python train.py --hidden_size=256 --num_key_value_heads=1 --hidden_act="quick_gelu" --tie_word_embeddings=false --init_std_qkv=0.0303 --init_std_o=0.0 --optimizer="muon_variant" --lr_head=0.00456 --batch_tokens=[16384, 32768, 49152] --train_tokens=253900000
Each number is 128 + 24 x the weight over its row's rms, rounded and kept within 0 to 255. Layers, rows and columns count from 0. Numbers have three digits each. The size before them is the row's rms in percent of the matrix's.

# layer 9 attention query, 256x256, rms 0.123, rows 149-248, columns 128-191
095:121106105148126124142126134120106166107106141124125103113092113098145143139131133108122109155167169122141105097142122143074137151097085100177087144124145133109152110098050159145110145123041146
108:159132114149067134113105089156145131135121102142102073107130192131139135095141121145110108154090129118116149149107118098152144124120113125135141108134106134115183176110168124058114112169138154
096:127188109095123159137115137081158097124122105149121174131159112115091129172088111175125130133120156101125089155161139188123161117129129128156127087101126109103123141145095095128108117149126146
109:150114132141121145098101145094130106160124152118158177105159144142146055159128126125134137124161123101132139135075122134106145130114124130098123139109114095128104145101177105139143143090158088
097:150075085091153142071138171094126124139123133106093155101113137098128168116143158112181133128186143117139102122110145105142107146126123131136097116136107111129121139103081109124133171090089116
108:152129127092177153170144187123142143144164156118096126126095200142120138128097104128145148141136145161128116137136127182110100140139070145133165103121131132139124150131181109133081153116152140
096:130149124123122092142122066100147136157098099151092127169139129104121130111125136131103155160150144121156150143141139183124134142105141113135116148128085135130160124136100110113157101113157159
094:114110172114165163132125119115129134136102155136136118118152067138132137111127135124142118151127159109144146146130067173141114156173135149126148121148063132094109121144149146097156174155139167
098:079133157122153172105098086126091114109120157164175168114148165079163137092139140160123088166163174152077144167125124130154125131111135135138140158133118104090131123095169123115133116131137139
104:130109135122121116133120114144107094109142146142098136167124141129131144105171140160113157107099086137137155082148144153101135126103115143087149148119148177120120119160110131080145150134100158
106:137164125109133145118127127094093120070133168126104117138131109107105092120097149138111098115119153125056118124134117113168146148098127104075167118137151114110124131094113140109148097176099147
090:159122173134127143153106138162149109144130095120109097118155139145147143126126089145136133178156147158096158123113152141120128169120104114158134141150103139117160145128156132128144132168106151
078:137172175166107097114143182121145091137115111177158122136153112111090133122181152096134132117104131112154151118120128150132119135159137143154154148165155103122133105154099090141128128126073146
085:126144154079161123136086135129134156142109109129167099094156062122124108146141102151163152116122111156151105129126084128138111175157091113094133096130116062117158120170101148118125144140155109
087:089109134141118146119113156129082119128110149104141109144139110118104066120134093149151126149146152095147148121144127125147125116153093148098135150107132119128152130105123100158137144199161134
077:108159152122126116122102148173101132160130108100122123119090153041111112116134118136116087125124110124151157123159143119114101124121178101153139147146115136124073119121110099138113121140134119
082:161117154132160119111147150145157141149098098171080123113106166112107162106141142157122176134172105130109106134118139169132125136124125105152152126120095158157111154159085128088124132131127095
091:110132143118106172138110149131153119112118098145106135101105149144124149119087086102148115106117118154073102131112127135144161150136090101119129098091127116119123140171131144118127152062148135
081:142102088131136145127076141099106028136139113106141099138146099126121156163127141127099151132099126110131098106109149107162094093130114175117120139140122109140157144136166120129124131133174130
085:156157141108133136131177105122138148102135121131137175121108152120116117091169101143147134106107113123134118112152136105131103123091148075141131125110126120093094130115082074119136105134089149
087:134143112090118146117109143092154123143130137158118090094142088107115187110107099099140146139088114145115142166110080133132121160170143095137106133135096085118122165189128135140126152090148165
090:160119132131115111125132134149097055130148097130113160136162137139156156114071125150131120130115131132140105139093116138098107105116077148145125147122112121094135089129166130146151133138130122
091:131152129129134140130131122088109087135118129155159120144126142143174146138173133096125095150135119137146163133100112128115147164148148126148064141122170112139129153129155075154102150068105117
093:152126129119096129071168182135103170151138139106105077102124103137104138094128136123126098136091112126113098158104140097130125114162125076134156127118139140108132106156109104126139136144093142
098:146168204104143099085154101138128128124133146115149090127132140136131111185097134122063132122141187131143143163131092177139130146099128152159123111131169105170110136116142151158093135070127139
098:127081137146150156124186141148103155139139144134191120168118138126170133185135136115122117130153089141149139119091139080127123117161107121158113118169165118109162132135132135129110127138163102
090:143118155132110116124135124088115149130134126130103093127113124104128187131147114106080120135129138172142116094111104119125127132091128092123196107146110146110108103131071199129143136119131141
090:131131128141096134082135142165174146168158128138114104152140160119109133162128131118115158079159098166218157155143122091139148122113147106125146124131074113171102143126117140184140152115141148
093:145138097130134128174117123137119158114137147088147161176141125146121113121135141161096137124083132127117108094104153160105139119158122132136095116167119118110140141108117161133120125165158145
097:109134127119134120128117156112150134129147191112140141106152126195129097131155156122115111139108117119159136153120132170111089082134116112120113133110122147150118140127171149090180140171102178
093:113094122123085112081114131145144154123130096177138136116093139123067141133103121091081104090116148108140093161142114118095130101098134143124147139105097172103115116157138155119116116165157111
101:130144126117143090123151180089123145103120114143134108137129154106129151149165145134139101112107109096110133120092113122135120101134165127116125086107158119133131152158147110101109081131115147
092:134099142131144165130086151177092109129143150162131129129146145117159160100189103151155158180098145121117132133150169106151140099118148125121106142129148130123162165131144105115136126088136112
108:116108121134098100130127096126129109163121108130098096140117167149143145141113125131134185128137145126167156174159145123155104150139131137143110178144131124150075155160125104144118106144124172
116:113114114106091141130176133140132155118143118086118114109085159133190123167167158085127144115125139114163126144117154137145093107106152096166153141136117132183101176160142146134117128112110142
101:121104121092109133102100161124121109097108146116153148128144153088138105150118145122110079179132122116138082124096110138107118112095106095137134149110165136091106116100129149119123109111120115
105:105169128172149153137121106086149138126117128115108153120114133129127144149096139156141166122141145122146142110107141116120123134145142102158118160168113083144120165108060100134112125161144170
104:141108144125145122177112114115138129119146111124174112153093105176101156136089115106132180131149089141144185148161134141113117138172133113150157113146108144133119115154152130075111117185129123
100:128163110132135126107120086117146168195102133152106139153095156145133150117119097107123133098083116132116082163147138136139116150174110128145136137138119145148141134140098081103128131146145136
093:123104098101171076128091156130148129119141142156138134088094072176133152095122129142155135126122134111132102118141116118122116131147122124104120095121107147131057113116116120121136136131081132
083:109123142083106103104113134127146063155128151099128116078117118125162135069124095166117156098112140117161095129084105104133134091137101140134127142142133112106089136155153139088104111141113137
098:123107100134136133120155134127096152138178092096088124133125159114153109153127142157122137114138110101151113139106123137124085128105136143121116115187098162165123092100089154106133142189131146
088:172067096135118167131128149131154130120144129162125104103091130142115094136118125139137120117138113134144107122070084145136128118138159117129112163141136092101103100151154153153120150119138126
101:151159149159142128097126124117143088127137156142147096116137129144129182152151103132091118126154130156085101111119132144113143147126145088148112100168066135148128113126104134134143137118166084
101:125094093115127096093092110131188099158108109144125095101082141114132114117122137139152143077118129153151145137130105099171134112116150135126135065185099109137117139131132136146103147105063131
111:085152122149165157087117117142170144127093118164173119122140099086108192166111166110174154147118155135109113157093134090133085135130121090078129143115099091134136142116128154131108145096137153
089:091144138137107059141100151120115114157109146105122146115084107143166125127140143140157132097094071149093129118145091133134120130140135113136154190126114094125134134135151134150096146157147099
113:096153170147147114129125145085133136081129114119110163098123118141109164146089168136139117148146133123129130146112139137078087092176127149127120160122091164128108105118128124117148092149108137
109:116101114119153122149080150119163108110113073150132094109097102130158210119138144101171130158135102121122116120133153141081101154130117113118088099138130087162152152151134138155127168151089101
123:098114123115147130111127153130128116096106150118158149106124117099114179117107140098110145134129145102115102137118137119117066112099097128134108096141146115176162137123144134132135094076121132
102:116133132090135130164148113167160091140090166128181076135147123100197129148109120101133134107118142161133137117124111151100129150112060124096153116133144100149120130109137143149113181109150126
114:140112144107116167129151122134155135125121128147136118105100141125110148064135090128087135144113116130148158117184155128164124071130150095111183128152109123154112106165113087105135157127122111
121:089159150146144117109116119133117071149155130141148125138177114098105106155123124102144133123141162104126133143131138121145158160125179113138121091145126084154070141092134118126140136108110098
109:116107119125146096136148162156162152102069166083134112135129116157155115076119120115154149106118116127108128135118097130113101129126104127126127112142160100138137106136162131137141122096120097
123:119075077140083121139103156163115110196138101154126129088101102154139124093122142098136133103151122148145096130186145134097127132149114134141131157145133157112122132152147117134106182138119099
127:096167147153130108083143103128099154142129123145122119095150121134094113100099151139139102125159124094139071124138139091157129097120144112140124101146119180129098153116119130129159099095119127
114:136126146149170157105134168114138143125111156067127112081183120163155106132109159132153110115171137126148174120121128146107158128143115133136134137145122136156093138128130125158119138127084111
127:152153128133129105128105099123136108162116125166119159135134125095117103117099167168152119110114139107131112152137173158173141095164143171132147153150091086105109129168148090117106178168115108
094:138158167139124116089130112113083148110118165084104115108149115092134119122153121093123102137095125099092133109127142124167160112120140127118116117130117117177071158138100104070181122120088156
109:131128127083175160094110139115183138084091129111131121141129146124125097141151118148080136133121118122143143102090176117111113114136126108156131169134108091157140102127074101160098140155137104
098:115162128123135139151117157092137132138148131125166198162111104138093155145143113156096103146136139116125090117118158136124164129138096136124121139132173140123139124148127127138139175175196114
113:109149120092178110123160082125173143143147119083099136122120171119156174120139121153135141138133099126157176081128137125121087142159136155153115114160126150124147152118115124140129147154119131
096:152114134117112154134167118119122129120137094081094138098091156142099124157164138149104125123122181117144134101157137123169098081136184124134149157122124145121121086122079127048128115138140151
095:139151148076129094087129145161143149108090188130118092135129148132147096171173138093125175113151127137137147144104105122138131096137130096123135089122118160133116121160097152124148145147162134
103:178044106167149151119125172121114088109157127135163138083113106142172137105140139070140152126141130140184109112111131163127155123089134123133097171139132124155128080118125111132128148132096086
114:106134143133087118147115131129155118151145103138095093123080164165141108122150105131110125109107114132152121116109089157156144135104110153112171111147145124147094129120133115115127137164104121
106:109106113120113129096172122113156136138116115132119133082062123122141112093107141124160136090088124139157093156143114097096144135103114109160133148094113147150106092151147188133103118123095129
114:144115133091118168108148133128092131101151141112179143117061145133104055143130173147093129128141114113110118131121104148137178137095137125122128087129169116112129117086130109063111107125117154
098:115124080091175127143097153139125109149145113123152100122112086141119111158118152127129102145154086129103109109138132137075117121111111158106147153100090132121148180145121141132109146177133107
106:147143159056167114138136155107114150137126124118130107171115121146175145113135141121133158135122090133148173133128134125144120104170085154106141128139126173128161121135173124097125133155157114
095:122118089101128093147153108106089151142107132124114112149106171136121124132073147094113173090094136204118142181153112097108125167137087095144090128174143139123103117155091115122109116155148099
109:123147113113113171125085104142113182118134158107144145099141111117130122112126157146171128107109096103155121117157132162134139125146096145100116121117105100074121105145120082126123187119159117
103:090140127141092132135081153149084106155127120118107143117101135173140127097122104118105119140096124146098134172118137137117130143099122107098195121140162140100113115089137126117112128079142137
103:137125106091131126139088141082155110110120141121113157121130111098123141121126124165096104100139117107094125132149122131096169142128125118105140150135168128113151099164115148083080186127128126
097:157145144110121088119152122157093121126148151141111088140132128078113122114131153152119164103131121098096124121123126119146144150120146123116169120120142104105145132092130105118131120115091107
090:154162151163153107135148112103144159109155167058101140093126152127096108119105105144113116134137132181097164144144164120130116133101115144134121149113138163104131102126152115132121128139177107
091:160135119119135085105136158143126085112096109106144162160116083067135108109125144158126107147107104124122110186130150131157129083122137131083157146120084143126095087161117139111084148142150144
100:101131092132150122122145144103166149123127128118143132157090123128099166119104154125157160159076121114149096156125157075111062110182108124119165144099101128158089110135141117145134127153126125
086:107147115097159111117149148142126099099130096106161093125137089109115106100117137181204121157148146119122123128106100129145100142115134167093129112145161103096137102152089146102124141130109154
091:103128149121113131124127096121110174131131143146127117105105119133108104102121100105070122095111142149147145131093168084119115117117135118168112130116139140139098143119143147112141112097059105
085:146151135085166131114135142114156155103135135101122146114162108128159116162129142118143096138050094133130121159155119206125116102114058136091059122155113111159114134116123154107098138101187128
083:122139176130133117139112144142133146130127153109125164123162134170140123089140117062111118127092103141118132136156166175139114139087132106130126153123100137147102113111118126104113178127095102
073:128129158114149149104118151109133130126152132122142099126144105108132109117105105122123090148092095128100079124104134142120142135103095157120107103131127133155127063175121139135088148091155138
094:089133134167128137099125122197081130114131157148095140159136161128145135102152118135120099135111113137141145122156152084130135111135121117167167156153140157144124128113136074069140112103076119
086:113161145142132148121144132119114152114120098134156114125142109149106131131124120060120105110095072090134141123126144092137115086129127129165133126139105132135070114108117103137102134161117074
085:139161157152117130112174136140133105164132147143127138144113128110101167136115171130117109149155131115138123131098101116118135176089128121135092149120105119143127131127152157119134157095147115
086:113137143144173144120137149217091115108051109177147112136116121108158171145156150113128108142140151126127136155172099135147127113113137150106156097129124147111158182113095122143153130103140148
080:139178138085125098089142134124126152124140148131110154095156132105077085109163091101095109144121038091143159132115137082128113091109149127184104142094096152089059118154143115110153151167128154
086:100160128127179109065162131136093112157111119152132139140150111084122134148150169084150089121132118094182132124136092092124097086117097140154126121108149129152098126176140098121102145104151118
097:140159117102166136144101143101123135129145157129124129138136148083117104102106106195149153116102160126116128149117150133141135168134157152114147138140140114095143179134088178164154100134162163
090:154115148121121144169124151119111117139161123132092128147137148148140124065147143075100084126127099143084089102139123080102117104135156124148155125128138146164086121159155083103121157096110153
100:119112129126154150138121117118145130104173098155145125168135176167128134151135130105085130075127135170129125156128168096137079138099100180167156171152130087143093141141115135139133134098104137
095:137096130134112108164078142120103126145130121118142125126141163128138125093130118136118106155158180141085103119114088131074158134114161114112106097122106150117172111126120099163094120093150153
125:106149080127143125145129106129147175176119094142133135132103126128113147089149140154132144127184111138125152102130116098098127114098134138084136122138116109097133100052135095118155107128119083
097:121135151163179163120131184082102135113097101135109099106160130152151117094117094153120121161105130149134131135152130085161092124147153105140095100115139110117165149111113135144138140109112152
115:123119096092158101135133165137154086120156155114156150125124104115107121130121120143128074104135107135141083093120136112139158105144093109150119117152145130096160092071132166145152145142115086
134:123108090145109144163116106109115131123163137117150141129120116123153158128172110123153134069113108112150132112094149119123127105133143133135138132177130136147172118052139146135141167123153089
106:110133083129101127115164099116124119132079089124154140138129108141124160154124126101128135105158131146184115129117109131115093162117152121135121120167094131113136109140172143173138124103188149
117:112144121084102139094133109098093127097107103118127121104138131113160093174109125116137122129146149129159159185164098160134096138093119108165159119091106120142087158131140096105106128124129167
105:150153114134118165121167151125133166123092116143180173120130131065104136143144133111136176169151160104129149108126091153113121164091134139135099159125150119088105108120115124119099104133156144